config.yaml
n_head: 2
attn_scale: 0.177
parallel_block: false
init_std_o: 0.0124
init_out_by_depth: true
dataset: "wikipedia_en"
Each number is 50 + 12 x the weight over its row's rms, rounded and kept within 0 to 99. Layers, rows and columns count from 0. The size before them is the row's rms in percent of the matrix's.

# layer 7 attention query, 64x96, rms 0.114, rows 0-63, columns 32-63
098:49 55 38 51 65 17 49 59 51 54 61 51 72 59 57 49 42 69 63 60 54 44 37 33 39 35 30 48 47 64 39 55
091:47 38 61 46 66 40 56 60 83 42 66 48 48 36 48 37 30 41 29 48 54 45 45 26 56 40 29 68 39 68 52 60
086:56 52 58 54 58 67 50 47 65 31 49 41 43 45 56 33 57 52 37 55 57 41 53 59 70 43 22 75 30 43 48 48
090:35 47 48 54 61 43 36 42 58 69 60 27 57 42 50 55 59 46 44 52 57 37 57 71 54 36 58 39 62 86 39 60
085:41 47 48 63 49 43 33 72 52 34 34 73 66 49 53 59 65 34 52 38 51 61 35 53 51 36 58 26 52 61 47 67
088:22 47 62 33 57 63 47 57 77 69 55 61 40 38 53 42 35 44 42 74 43 40 63 54 46 56 48 51 54 38 15 39
085:32 45 53 48 48 53 47 57 36 46 67 55 57 57 42 51 42 50 21 67 53 46 61 49 50 39 55 34 56 36 54 53
088:52 48 49 25 55 37 68 44 40 35 65 29 59 55 43 58 25 49 48 58 60 63 56 62 37 51 64 47 67 60 65 65
090:44 31 33 48 53 56 54 41 53 56 36 33 64 59 55 45 44 48 53 39 46 66 56 53 41 65 54 73 66 71 57 50
108:36 34 58 43 37 46 52 62 70 44 51 46 36 33 52 32 45 44 52 55 62 50 34 18 54 51 49 56 34 57 35 46
096:69 41 83 49 58 48 40 66 63 36 53 47 55 29 67 37 31 51 47 44 36 61 47 40 63 33 49 49 31 36 55 46
100:34 51 52 49 60 53 40 31 41 34 60 59 62 46 50 56 57 34 46 41 60 28 17 70 55 48 64 57 59 60 64 27
103:48 71 54 37 57 28 54 48 34 57 75 43 68 53 53 53 36 42 62 48 53 43 74 62 59 39 31 60 53 57 37 68
100:32 68 50 55 59 55 61 55 45 56 47 49 62 20 55 68 44 62 55 26 68 47 51 62 72 55 54 52 51 68 63 42
099:43 55 45 52 36 26 48 52 43 25 55 54 62 59 57 42 24 61 52 55 55 64 59 53 45 52 53 67 32 25 33 31
108:46 36 34 41 48 48 32 33 56 46 47 51 53 42 37 58 55 64 22 61 59 67 27 53 50 21 52 62 34 66 55 46
097:48 64 46 63 57 50 50 52 49 49 55 58 40 60 36 68 72 40 38 47 26 45 42 59 52 35 59 42 49 45 34 57
086:35 63 53 74 49 35 43 31 52 61 34 44 54 36 41 49 41 58 54 45 57 55 42 44 66 26 36 42 53 68 31 36
084:33 36 57 55 60 52 57 97 62 40 41 50 57 66 63 38 55 51 58 51 48 53 32 27 61 43 30 65 43 52 57 71
091:68 48 51 41 54 59 46 27 41 57 53 36 35 49 49 76 61 69 49 44 45 43 44 67 40 58 64 35 60 48 46 45
086:30 49 49 41 53 58 49 55 60 69 49 42 57 53 73 55 42 59 49 49 65 33 64 42 69 42 50 45 61 58 58 62
093:65 85 34 43 49 59 60 51 50 55 35 56 44 31 56 33 52 43 45 35 43 67 38 51 43 48 56 68 41 46 45 44
097:32 40 53 45 24 59 47 49 61 66 43 43 35 40 50 50 12 45 50 53 56 56 65 48 40 61 53 69 49 64 16 41
094:38 48 55 49 54 59 41 44 33 54 38 55 71 63 42 41 38 47 67 46 45 59 26 53 40 53 34 60 53 46 44 47
095:54 45 46 35 62 63 46 60 41 54 49 51 62 55 46 22 68 43 73 62 68 55 44 60 59 45 57 38 43 40 37 52
094:40 39 45 56 57 44 51 55 64 67 51 49 50 56 54 40 36 37 48 51 53 45 52 62 54 32 52 71 42 51 67 43
098:65 48 56 58 36 77 62 48 51 60 68 44 64 43 52 53 59 52 39 40 54 44 46 52 37 56 43 77 54 41 52 71
103:52 61 40 41 35 68 60 61 70 54 65 49 49 65 23 50 60 52 61 57 35 52 38 66 54 35 56 34 41 34 33 57
106:45 61 61 56 38 29 33 63 77 45 40 53 62 56 42 47 63 59 63 52 47 56 54 59 48 52 48 68 31 65 34 70
101:76 42 69 31 68 52 52 50 38 35 48 32 35 55 38 44 56 58 44 49 46 34 46 73 44 54 40 43 57 59 53 41
109:71 60 52 45 58 47 44 59 68 50 65 26 40 53 33 34 44 35 32 47 59 53 52 56 54 36 80 36 57 52 36 60
102:60 64 45 50 54 44 66 66 64 57 58 55 32 64 54 63 30 50 50 50 40 51 29 51 69 52 55 67 43 49 53 25
122:59 56 53 40 38 51 52 66 45 46 47 42 45 70 56 69 61 40 65 62 13 58 60 59 42 49 62 62 45 41 62 56
085:46 54 45 40 43 44 61 43 59 55 39 37 47 54 22 31 53 60 37 29 68 59 39 58 56 48 57 26 43 48 31 51
108:48 65 62 42 51 44 44 49 33 44 55 62 45 63 71 38 63 50 56 31 46 42 49 53 27 55 64 51 58 58 60 52
079:69 55 39 57 20 57 63 50 51 42 53 70 47 58 46 53 51 42 47 45 57 59 32 38 77 37 60 37 55 52 41 48
104:49 36 52 36 51 34 33 44 19 60 76 49 43 58 50 60 36 41 57 63 34 21 52 51 42 62 73 46 38 39 67 28
096:55 46 66 73 45 39 57 57 34 46 60 62 34 48 42 55 42 71 59 40 56 59 54 41 55 49 26 75 28 37 24 40
097:40 51 21 55 38 30 43 54 61 49 36 36 57 31 48 43 59 27 62 27 65 65 45 41 57 55 34 38 49 74 30 62
101:37 74 53 61 48 39 60 33 34 51 47 62 45 68 56 39 60 52 64 55 44 77 33 45 53 54 48 50 40 62 34 58
122:50 52 55 50 33 34 39 84 29 54 47 56 53 53 71 66 72 40 65 24 53 45 31 70 50 62 57 40 38 28 59 51
109:79 47 49 45 59 31 55 41 51 34 63 55 64 56 47 41 48 52 21 51 50 42 64 33 41 40 65 48 51 49 61 61
119:55 57 65 44 26 35 36 54 71 57 55 59 52 66 38 61 40 59 61 48 34 42 42 49 26 57 54 50 52 36 44 56
106:64 45 41 69 59 32 26 58 50 52 47 56 59 59 51 44 47 66 32 74 47 46 46 65 66 76 36 34 42 50 59 29
109:47 48 47 43 43 63 39 48 29 60 83 54 59 47 39 54 65 33 21 48 56 40 51 43 35 66 51 42 74 59 40 48
112:52 66 44 36 55 51 34 61 35 28 38 66 37 41 75 44 49 53 60 38 49 43 45 47 72 54 51 41 74 47 46 52
106:58 52 58 57 63 47 67 42 44 41 65 39 57 47 66 44 45 46 43 72 30 36 43 63 41 60 58 62 56 63 45 44
113:55 71 38 63 52 20 59 42 29 48 54 56 53 70 66 48 61 53 49 55 59 48 77 46 60 59 53 38 53 56 55 53
084:44 58 64 40 36 68 22 69 53 47 50 48 58 56 56 64 48 40 57 47 37 52 66 50 41 32 65 33 32 53 54 60
090:60 43 75 55 63 49 57 56 25 74 50 58 61 66 57 66 56 47 50 50 20 52 30 50 45 66 64 55 41 38 66 46
082:34 54 66 47 52 59 45 66 45 38 68 60 66 43 50 45 66 36 65 60 42 55 39 60 28 63 61 64 36 44 44 57
097:38 45 44 60 65 62 46 49 79 34 52 63 40 16 49 49 46 52 51 67 69 35 64 40 48 50 34 52 49 71 55 57
090:37 38 53 53 54 39 47 55 75 39 50 53 49 36 54 44 46 44 36 72 59 70 59 50 68 66 57 61 39 63 40 47
118:53 61 35 60 47 59 53 41 50 72 48 51 38 18 47 35 21 39 50 62 66 56 37 36 73 58 55 39 41 32 39 55
108:58 35 54 51 45 53 40 28 60 63 51 37 51 39 18 50 51 73 48 43 51 41 58 41 53 59 47 77 46 58 28 38
109:68 29 51 62 36 53 44 37 34 58 45 57 71 90 61 69 33 49 43 38 41 51 59 65 59 73 55 51 53 36 47 51
097:57 47 41 29 51 58 43 44 70 63 52 41 52 35 26 58 27 49 47 64 63 66 42 30 45 60 54 68 41 53 52 55
105:47 67 63 56 27 57 48 41 48 49 40 47 47 77 48 50 37 68 53 42 70 71 51 59 40 56 23 50 55 69 34 37
104:57 69 51 65 74 56 62 38 47 56 38 43 38 54 47 56 21 43 50 58 64 50 52 42 56 48 28 85 57 58 55 50
109:46 58 38 66 46 58 62 58 59 31 30 49 62 62 68 59 61 34 47 37 33 37 53 51 48 75 53 39 55 38 66 63
107:40 39 46 51 61 39 22 61 53 43 23 19 51 42 60 41 41 51 28 52 46 47 62 45 39 48 60 52 37 50 49 70
106:52 54 42 30 51 11 51 39 56 53 36 70 62 33 48 43 49 58 57 49 52 60 49 43 34 61 61 66 60 54 63 27
104:47 29 31 14 52 57 45 68 50 32 19 47 72 50 54 62 59 70 44 40 46 33 38 61 74 55 53 52 58 59 51 39
115:49 55 53 38 58 59 69 52 51 48 21 55 45 34 38 58 65 54 40 44 69 73 62 64 63 49 68 50 65 41 46 40
# layer 7 attention key, 64x96, rms 0.118, rows 0-63, columns 32-63
096:39 29 56 38 36 53 54 54 54 69 42 65 55 13 40 72 38 37 51 36 48 34 39 58 43 81 47 59 70 72 55 48
089:51 51 46 43 46 35 45 42 48 59 53 51 55 50 54 61 40 48 53 24 37 49 29 48 50 44 44 24 75 33 53 65
088:55 66 66 32 39 42 59 31 34 75 40 57 68 52 71 59 76 59 64 49 49 47 51 34 55 49 55 35 60 60 50 55
083:37 51 34 42 61 55 50 59 35 51 49 59 53 61 56 41 35 68 62 47 63 47 27 46 28 51 55 49 53 39 36 53
093:42 42 37 16 48 50 49 53 32 52 51 63 40 44 52 52 38 42 65 41 70 65 41 54 49 59 55 43 50 58 45 60
092:45 50 40 42 42 62 52 52 59 44 30 41 31 53 60 42 49 29 75 41 54 31 35 29 31 39 69 48 65 50 50 53
091:66 46 39 43 67 53 67 69 32 67 46 53 35 42 47 46 45 44 54 55 52 42 43 61 35 46 46 70 64 30 24 58
103:56 44 44 54 58 65 40 43 52 48 45 38 42 55 51 39 68 66 35 32 50 52 51 55 43 35 48 81 47 55 46 31
095:32 66 61 33 54 48 43 29 44 71 72 47 45 46 55 61 46 52 66 53 52 47 46 53 40 73 58 61 66 47 49 68
093:57 63 37 46 39 52 42 67 19 47 61 57 56 47 46 52 61 64 62 66 59 53 63 55 42 48 38 52 66 67 54 66
105:37 40 30 59 41 52 66 55 47 61 29 78 51 48 41 74 48 27 49 63 68 44 51 57 51 28 41 64 43 70 36 50
104:47 45 44 40 60 59 58 51 68 40 48 34 38 54 58 61 74 53 66 49 51 39 46 55 56 47 60 55 36 53 43 32
109:72 61 59 51 63 62 69 37 58 47 44 53 52 45 64 46 32 43 34 58 42 56 58 48 71 30 48 31 59 32 51 48
103:55 26 76 40 22 55 41 56 39 39 66 69 47 63 63 55 42 41 67 51 49 57 60 55 41 54 35 57 47 81 26 20
098:55 28 49 30 41 42 53 52 61 54 31 44 41 67 40 52 38 66 59 52 47 42 60 32 40 55 37 79 34 51 79 49
106:31 68 43 53 40 43 54 32 37 37 52 52 44 43 41 62 39 52 68 42 53 63 59 64 44 44 59 61 54 55 44 39
079:38 46 43 51 42 63 35 48 48 35 69 70 45 45 58 46 46 61 54 65 31 59 38 66 26 55 48 56 56 43 47 66
085:51 19 31 08 39 51 59 65 42 49 48 62 48 46 51 55 25 52 64 44 37 67 39 43 48 68 41 44 56 56 58 47
089:42 58 53 46 17 44 48 68 38 65 61 74 47 48 34 49 49 59 67 44 38 47 47 62 43 62 56 52 67 59 63 64
104:43 53 54 85 63 59 58 53 49 27 63 61 39 40 46 37 44 61 44 75 59 52 54 72 50 42 45 49 51 66 28 36
089:50 39 41 35 53 49 21 54 43 52 58 62 51 36 47 64 62 27 44 27 54 33 44 55 50 49 56 39 45 13 59 43
111:48 56 45 63 44 68 76 33 48 45 63 54 63 34 48 61 50 25 45 47 37 27 49 44 61 49 23 39 32 50 28 41
100:51 51 40 24 56 56 53 45 40 60 33 16 63 37 55 61 61 60 60 28 52 42 35 45 38 54 44 53 73 44 44 79
096:67 63 64 42 33 50 52 47 58 45 37 51 56 36 48 51 53 57 65 23 49 38 66 56 41 42 30 44 57 43 50 45
101:52 52 63 46 52 54 34 43 50 60 32 19 28 57 70 61 69 35 38 62 43 48 56 60 36 42 63 37 19 35 73 51
100:66 66 34 74 59 36 53 61 63 57 71 43 53 50 45 48 43 51 63 74 55 36 32 41 62 51 60 64 49 36 49 42
089:47 48 63 43 55 52 49 46 52 51 28 61 49 25 32 46 48 19 38 63 87 54 46 42 31 43 52 38 44 33 54 59
102:46 44 69 50 45 72 60 45 55 72 56 40 62 45 72 60 32 51 56 49 58 60 27 44 24 45 62 65 49 48 55 54
106:60 51 34 68 34 56 38 42 39 58 57 45 72 67 52 83 47 42 48 68 42 46 53 48 54 53 61 47 48 41 62 51
100:16 49 44 14 38 51 54 43 27 49 65 40 41 41 57 67 51 56 56 47 55 63 55 55 69 47 63 43 55 43 54 58
100:39 51 62 60 49 42 35 36 41 67 43 62 66 34 41 38 66 62 60 49 58 59 46 35 67 38 44 33 53 25 30 51
105:46 36 61 40 55 48 48 31 46 46 48 49 53 54 50 25 47 68 71 60 50 30 59 56 55 49 35 47 63 36 47 68
077:47 56 57 50 77 63 46 39 37 51 21 44 77 46 49 66 62 56 53 66 39 46 60 39 48 47 44 62 40 39 46 29
076:61 50 60 34 52 32 30 51 64 49 59 62 39 47 34 39 41 37 46 52 54 51 43 45 32 45 45 71 36 59 60 50
092:40 42 47 43 79 64 50 44 49 71 52 57 59 56 48 65 34 59 34 50 63 37 54 49 40 46 67 41 46 38 55 59
082:44 65 62 35 41 22 43 57 57 67 54 45 53 46 66 66 54 34 43 52 45 55 55 56 39 41 53 48 48 30 58 64
097:52 59 48 59 58 68 56 43 44 40 27 57 58 32 46 44 35 39 33 50 55 67 65 41 49 34 58 39 62 51 51 47
097:67 60 33 55 60 66 41 57 54 56 55 40 49 31 60 67 72 39 35 43 54 52 36 25 38 78 46 49 52 68 53 56
098:58 54 37 48 48 74 57 52 60 58 40 58 49 32 65 46 54 48 28 47 31 69 37 65 25 35 48 40 56 45 59 50
114:45 23 40 61 48 39 48 47 62 64 64 46 32 67 15 49 32 55 52 25 52 42 47 42 54 27 47 44 39 63 59 56
095:49 50 56 44 68 34 50 58 56 54 46 69 24 42 36 50 41 62 48 51 60 49 50 51 61 56 38 37 34 67 55 45
114:56 43 72 53 24 42 43 46 46 18 44 61 28 29 77 44 74 52 49 41 56 66 39 40 55 50 58 66 58 56 46 65
117:47 38 32 35 44 45 34 47 53 64 56 56 61 54 54 45 33 35 51 52 32 52 62 57 40 52 62 61 45 40 47 57
109:47 38 63 48 50 47 42 62 47 42 49 59 59 50 33 38 36 72 78 63 51 55 41 59 59 52 61 54 46 59 35 29
110:52 63 51 47 51 58 55 52 28 67 69 33 31 34 49 53 51 57 46 33 53 62 39 40 54 38 63 32 50 47 48 48
124:47 57 65 69 78 47 53 62 67 53 29 54 29 66 48 67 43 50 35 75 51 46 52 62 58 42 68 60 54 55 50 56
099:45 52 38 53 17 74 69 70 47 44 35 51 41 42 52 53 38 45 51 59 42 58 63 44 60 49 25 46 62 36 68 31
119:52 52 34 58 37 21 47 56 51 54 27 33 63 52 33 23 54 53 53 49 48 55 56 37 45 52 56 73 57 51 30 65
091:57 43 46 50 75 59 43 41 26 59 53 38 57 51 53 64 59 53 47 50 35 29 64 56 57 54 51 62 52 39 46 46
085:61 51 37 52 59 54 29 42 79 52 42 49 27 61 47 39 40 61 44 60 43 73 54 66 54 39 38 53 42 41 40 46
085:64 56 47 43 44 73 39 38 70 49 60 63 49 48 53 54 39 55 56 38 34 63 70 33 58 62 37 37 32 43 55 57
080:40 50 45 43 37 55 47 52 40 46 56 74 53 52 45 55 43 57 54 41 46 35 34 46 47 52 62 52 62 66 71 59
096:30 51 59 39 23 62 49 44 58 51 80 39 68 46 52 38 46 61 41 55 26 66 65 44 49 54 49 51 57 53 59 50
120:65 55 46 64 59 39 56 37 41 56 38 64 51 41 62 65 39 17 55 56 54 58 53 52 67 41 51 51 45 63 63 68
094:45 47 15 56 45 91 30 38 70 74 49 39 67 26 38 59 39 51 46 43 49 50 68 47 61 62 44 54 44 64 48 63
094:49 51 57 51 65 47 53 43 50 50 71 28 50 43 33 66 52 53 41 40 72 34 52 64 51 54 52 55 45 58 47 39
105:31 66 59 40 62 43 42 41 38 60 65 26 69 48 52 59 48 49 54 49 33 56 44 39 35 62 55 61 40 40 60 52
104:44 55 47 39 62 35 35 54 57 50 47 43 36 38 59 42 46 22 36 58 58 39 65 40 41 55 30 30 68 39 47 45
115:23 74 45 52 43 40 55 66 56 54 41 61 69 65 40 52 50 45 43 36 48 45 50 29 30 70 47 31 32 46 49 51
106:44 57 44 44 55 35 48 52 58 67 54 48 99 44 47 57 58 52 42 78 38 42 47 56 75 53 65 46 53 50 47 42
115:55 43 63 74 69 62 46 34 64 61 47 49 61 38 82 60 46 49 38 64 44 55 57 56 72 40 52 41 62 40 73 42
108:64 42 48 49 16 49 47 38 30 42 62 67 49 47 59 37 51 71 56 39 39 53 58 60 61 62 44 29 37 61 57 45
116:35 36 74 46 43 46 59 42 67 68 52 50 51 70 54 38 47 51 46 58 47 49 30 53 52 30 47 51 42 58 68 51
120:29 44 40 41 68 43 51 66 38 41 40 57 44 53 34 20 49 75 27 46 53 70 45 53 74 33 44 41 59 45 53 48
# layer 7 attention value, 64x96, rms 0.0936, rows 0-42, columns 32-63
091:67 70 42 72 48 59 55 60 69 42 64 49 49 54 37 62 52 65 55 61 48 61 54 44 22 45 51 57 62 49 40 44
084:56 33 54 40 57 47 62 47 57 39 57 34 47 64 43 47 33 66 46 40 54 41 39 59 49 62 57 50 33 51 77 43
092:36 38 50 50 40 44 59 45 52 39 52 52 47 61 58 25 48 36 41 26 39 43 54 37 55 44 77 49 50 67 65 78
093:35 41 16 28 75 48 38 45 48 46 43 51 53 60 48 52 33 67 49 54 46 42 38 50 48 53 62 44 48 53 77 34
092:51 52 60 49 52 50 38 54 54 30 40 56 49 64 48 75 42 66 45 52 51 68 26 39 51 42 49 58 54 45 51 55
100:40 15 29 43 25 62 36 68 37 53 62 66 55 51 55 61 42 49 60 60 52 38 17 63 52 42 49 46 44 35 24 36
093:65 28 54 53 38 50 67 63 55 50 50 47 50 53 48 56 22 28 47 63 56 45 50 67 57 77 49 30 53 56 37 54
086:49 48 26 63 76 53 46 22 54 63 38 60 53 46 31 66 60 52 27 35 62 60 49 56 63 45 75 36 53 51 54 60
104:23 41 40 26 69 51 28 41 62 40 50 57 64 31 56 57 74 42 39 60 30 31 41 61 59 74 49 45 61 34 52 64
087:52 45 61 49 45 57 78 51 71 68 47 56 52 53 38 51 26 33 48 58 51 31 45 61 39 66 25 48 66 42 68 48
103:39 32 26 51 46 47 41 62 58 62 65 42 59 53 70 44 43 71 66 41 48 43 35 70 62 48 33 56 59 40 37 30
092:63 57 49 64 51 42 30 57 45 26 47 39 35 68 44 42 54 32 71 53 60 47 65 47 62 44 53 68 72 43 24 33
089:21 65 50 57 45 55 59 48 65 39 39 66 50 53 37 52 54 43 55 47 81 64 67 42 36 47 53 56 52 38 53 49
096:46 55 43 54 62 30 56 50 39 51 54 43 58 61 52 69 67 39 68 29 46 46 38 44 46 53 49 53 52 49 39 24
090:62 51 32 42 38 59 39 76 33 60 51 57 68 24 52 63 58 58 44 73 35 51 47 44 27 43 72 52 48 35 59 51
093:51 70 55 58 41 37 47 49 38 54 52 30 29 34 39 59 64 31 34 58 56 53 51 55 49 27 49 46 50 59 43 73
082:69 57 50 60 59 49 61 49 51 42 50 35 45 30 37 50 62 59 34 55 68 44 60 31 39 66 62 49 60 62 61 62
094:33 64 39 26 61 62 50 48 35 34 48 57 41 49 23 45 38 60 33 56 44 51 45 32 44 41 32 37 52 34 64 31
096:38 52 43 52 41 47 67 35 49 70 52 70 56 54 44 82 50 57 36 50 39 53 52 52 43 39 59 30 54 57 71 63
078:54 41 61 61 54 38 31 58 55 58 48 41 68 38 62 36 35 47 40 39 82 42 39 37 51 32 46 61 58 35 53 36
091:58 38 60 40 62 39 61 47 61 41 49 63 42 49 25 52 50 37 48 64 45 27 49 73 42 57 44 43 42 47 70 52
084:41 49 19 61 43 31 39 60 51 62 39 50 52 39 57 73 49 41 47 55 46 56 29 40 65 46 48 38 24 61 50 44
100:69 55 67 54 41 39 51 52 55 40 46 37 81 54 49 41 61 46 46 57 53 41 62 59 38 52 44 58 66 47 50 62
092:59 38 33 48 56 56 42 43 31 35 48 34 26 38 70 41 44 55 55 57 62 42 50 72 65 68 35 60 57 55 30 54
104:56 46 51 52 56 51 52 33 49 36 34 48 35 67 49 34 42 61 56 14 55 49 52 41 70 56 67 37 66 38 49 54
091:66 38 45 63 45 46 59 63 42 57 79 26 57 47 73 32 55 58 48 43 52 55 38 52 78 31 65 57 48 59 58 56
082:51 43 52 39 72 47 40 55 64 47 58 31 32 52 35 39 68 49 51 54 55 48 69 59 36 57 61 77 35 53 73 45
088:70 44 57 42 58 50 35 57 59 26 41 46 68 54 48 26 54 52 29 50 67 49 60 72 22 50 43 50 65 41 57 41
092:50 36 39 34 45 33 53 51 59 58 79 56 59 43 56 44 54 64 20 50 44 42 49 40 51 70 63 62 38 21 75 41
093:77 63 79 79 51 49 44 59 63 45 56 49 57 52 47 54 54 29 73 55 52 41 61 47 27 48 52 45 52 56 50 42
114:42 52 62 40 31 62 48 40 44 31 33 52 57 63 47 43 44 53 43 50 56 58 53 61 57 35 65 53 76 17 45 63
086:55 42 56 50 54 59 40 51 17 56 44 51 45 63 60 49 57 65 45 48 37 68 48 49 64 19 40 29 58 51 40 37
105:46 44 39 54 45 70 45 57 51 63 51 48 67 60 32 48 55 57 34 42 45 21 43 36 45 38 67 52 48 63 48 67
104:50 37 50 56 46 42 67 47 47 29 58 44 56 68 55 63 47 41 35 63 64 66 48 51 49 36 61 51 51 68 56 61
119:40 57 57 38 63 45 70 49 59 19 24 52 54 55 52 49 62 27 57 73 67 48 44 39 41 59 43 36 47 45 67 39
100:33 57 41 41 35 53 51 54 57 34 37 59 41 62 60 62 55 28 45 40 46 72 54 51 44 29 56 52 56 68 60 19
112:67 69 37 39 37 62 36 29 41 63 31 40 72 47 51 27 47 37 37 56 53 57 41 71 39 31 56 70 65 50 56 43
122:51 61 32 46 53 64 54 67 55 44 64 75 68 46 40 24 41 78 45 56 55 44 68 61 63 45 19 62 59 46 47 48
113:47 33 53 60 39 43 55 30 42 39 42 69 63 61 70 58 39 44 68 43 37 43 44 55 55 53 62 56 71 56 66 60
115:39 60 62 56 53 39 39 66 53 53 43 56 47 62 67 71 37 51 51 53 47 57 28 61 45 50 37 51 39 61 47 53
106:42 65 49 52 41 39 53 32 35 31 42 42 45 55 62 50 56 71 59 42 38 40 59 66 33 42 39 44 48 67 38 78
100:63 28 44 40 40 49 64 43 39 43 57 58 38 69 51 55 47 85 50 57 61 60 46 41 48 41 47 39 47 36 34 54
092:32 42 41 69 28 40 51 45 31 46 44 60 62 42 50 39 55 41 47 51 77 62 46 58 45 44 26 57 40 48 61 55
# layer 7 attention output (transposed), 64x96, rms 0.168, rows 0-42, columns 32-63
094:41 55 53 51 49 65 45 56 77 54 64 54 41 50 63 50 32 42 55 58 74 39 39 58 58 48 48 36 31 55 47 44
087:54 56 47 52 31 58 56 40 30 53 45 50 59 51 31 43 54 38 46 39 45 61 45 56 38 44 70 41 43 38 47 77
094:46 32 47 36 63 63 45 53 40 57 51 55 54 37 42 40 62 47 40 57 61 33 43 34 46 37 44 58 70 44 52 58
090:58 39 63 38 45 32 52 35 64 32 24 27 64 56 47 32 28 50 51 39 29 56 44 60 56 46 51 52 52 68 32 37
102:41 48 46 38 47 55 75 64 50 50 64 49 38 37 51 49 42 49 38 56 48 48 53 74 55 67 47 64 60 42 45 42
094:53 55 41 12 54 35 28 54 46 44 59 65 72 53 36 42 37 83 50 41 41 40 52 58 29 61 38 56 58 56 52 50
091:63 54 66 70 54 51 56 66 36 49 53 36 50 62 34 56 69 57 33 44 35 29 50 49 42 36 58 60 59 51 61 54
095:79 53 57 54 66 63 38 47 54 59 40 67 76 35 41 64 46 46 37 39 54 36 53 32 48 54 38 49 39 35 52 46
097:44 58 74 57 51 49 44 50 68 50 27 82 46 56 37 41 27 61 66 43 42 61 29 49 35 63 62 66 56 60 30 36
091:40 70 66 40 40 58 57 66 37 28 47 58 49 66 53 43 60 45 38 53 45 61 44 76 53 51 36 42 52 57 72 40
096:42 48 52 26 50 44 49 45 77 21 50 60 60 53 47 51 40 38 32 39 43 35 48 46 46 22 63 59 65 32 51 58
094:58 51 41 53 52 50 56 62 54 32 56 53 64 53 26 54 53 39 47 73 62 36 68 73 79 15 70 56 56 36 46 45
095:31 42 62 56 48 48 46 46 41 43 54 45 49 46 65 54 52 52 37 62 44 56 36 66 50 57 31 34 63 34 59 48
091:50 51 41 21 58 44 40 37 55 51 72 26 56 64 46 38 38 45 37 37 44 53 40 77 72 52 44 52 65 44 54 45
090:42 52 44 32 47 30 50 61 61 43 52 35 54 38 52 26 36 58 67 42 40 45 29 41 60 65 44 54 38 75 48 51
089:57 58 27 49 52 55 53 60 35 67 32 62 49 48 69 38 64 38 69 46 36 59 51 43 32 42 54 33 62 53 48 47
079:58 71 72 56 40 70 53 75 68 55 64 51 56 61 60 60 33 56 60 72 51 54 49 35 34 31 49 31 45 40 60 59
096:57 49 43 58 44 45 38 50 70 55 48 46 45 54 46 32 34 61 37 45 50 46 44 60 42 42 38 55 59 44 58 70
092:49 57 53 52 52 53 54 38 57 59 01 58 54 59 53 43 51 52 51 54 48 49 35 41 42 55 25 54 52 50 51 34
080:58 67 71 56 51 41 42 46 73 15 67 42 50 50 30 56 62 48 22 42 61 44 66 51 41 39 56 60 47 50 49 40
095:48 53 44 59 31 46 56 28 34 32 52 57 36 58 25 55 64 40 60 13 37 60 42 56 43 47 38 48 55 40 38 59
084:73 43 34 50 51 60 42 49 52 37 41 47 38 45 63 36 48 43 47 41 34 48 39 55 40 50 64 73 57 44 37 34
096:37 54 37 56 60 52 43 27 49 28 27 45 52 54 76 54 53 67 37 52 50 54 64 45 69 73 52 19 34 50 50 56
087:25 32 54 60 54 49 37 67 52 40 39 48 69 40 59 53 60 41 64 56 49 64 52 50 49 33 65 68 25 47 56 53
098:45 39 59 35 57 71 50 46 34 62 35 42 44 37 54 58 53 58 39 47 45 64 64 68 41 48 59 61 59 50 60 70
084:57 46 46 30 44 45 46 41 34 53 47 59 61 63 52 62 55 49 51 39 70 38 81 57 48 41 47 84 48 64 47 65
083:48 48 57 43 38 34 47 37 62 41 66 41 45 40 53 29 63 39 62 28 23 41 49 47 43 53 52 27 33 46 74 67
090:40 45 60 63 38 50 54 69 44 30 63 62 31 37 52 34 44 84 44 38 53 54 53 54 49 33 68 20 62 61 40 66
092:55 53 50 23 48 25 66 22 45 55 46 59 68 57 27 33 33 76 58 47 55 39 26 64 73 44 72 38 43 52 50 40
092:50 55 46 45 72 53 37 43 33 32 55 29 36 54 73 61 45 52 45 35 57 42 66 49 43 50 64 18 42 37 62 38
100:65 57 47 24 58 36 46 49 42 62 53 54 64 56 56 37 52 70 26 56 57 60 67 44 40 39 48 63 71 47 50 54
086:45 54 44 49 66 59 41 58 46 55 50 68 15 47 56 38 36 47 60 51 20 59 51 59 51 72 52 77 48 39 63 49
103:64 46 48 70 53 48 36 38 71 28 51 33 33 59 49 52 48 62 48 44 38 51 53 42 64 61 37 50 45 39 58 56
108:61 66 51 25 45 56 37 41 54 58 21 74 50 36 41 37 43 52 49 34 42 40 48 32 53 56 18 64 70 35 52 46
113:43 49 43 61 36 45 43 84 49 74 64 44 65 54 44 39 52 45 57 53 49 52 67 64 60 57 34 74 64 44 51 72
104:53 41 74 67 48 31 34 32 38 66 46 46 54 29 61 39 24 72 65 58 35 29 53 63 45 62 54 71 41 53 51 65
109:54 33 60 55 47 42 56 46 37 64 35 56 48 52 35 58 59 46 71 34 58 36 54 29 60 45 27 57 23 38 43 52
113:76 25 44 24 48 46 43 41 52 49 70 25 57 51 57 64 52 37 39 33 37 42 36 47 12 38 46 53 46 43 54 50
115:45 63 28 61 66 38 42 49 52 76 57 39 20 33 51 44 68 56 39 58 59 52 43 58 62 58 50 64 51 67 37 60
114:53 66 33 52 38 48 60 19 51 57 52 68 46 48 52 33 46 54 43 38 55 55 46 73 45 57 46 31 41 29 55 64
113:66 49 50 37 57 40 66 55 33 67 49 56 42 49 43 47 34 29 68 65 48 57 66 43 82 39 64 66 29 34 27 42
103:40 55 37 54 51 46 40 46 52 42 48 32 45 62 53 30 31 46 71 64 59 33 53 37 31 33 42 53 28 55 59 52
095:37 49 58 43 61 63 50 60 45 54 56 49 42 47 58 54 43 53 66 51 45 39 66 65 64 68 54 48 64 22 45 56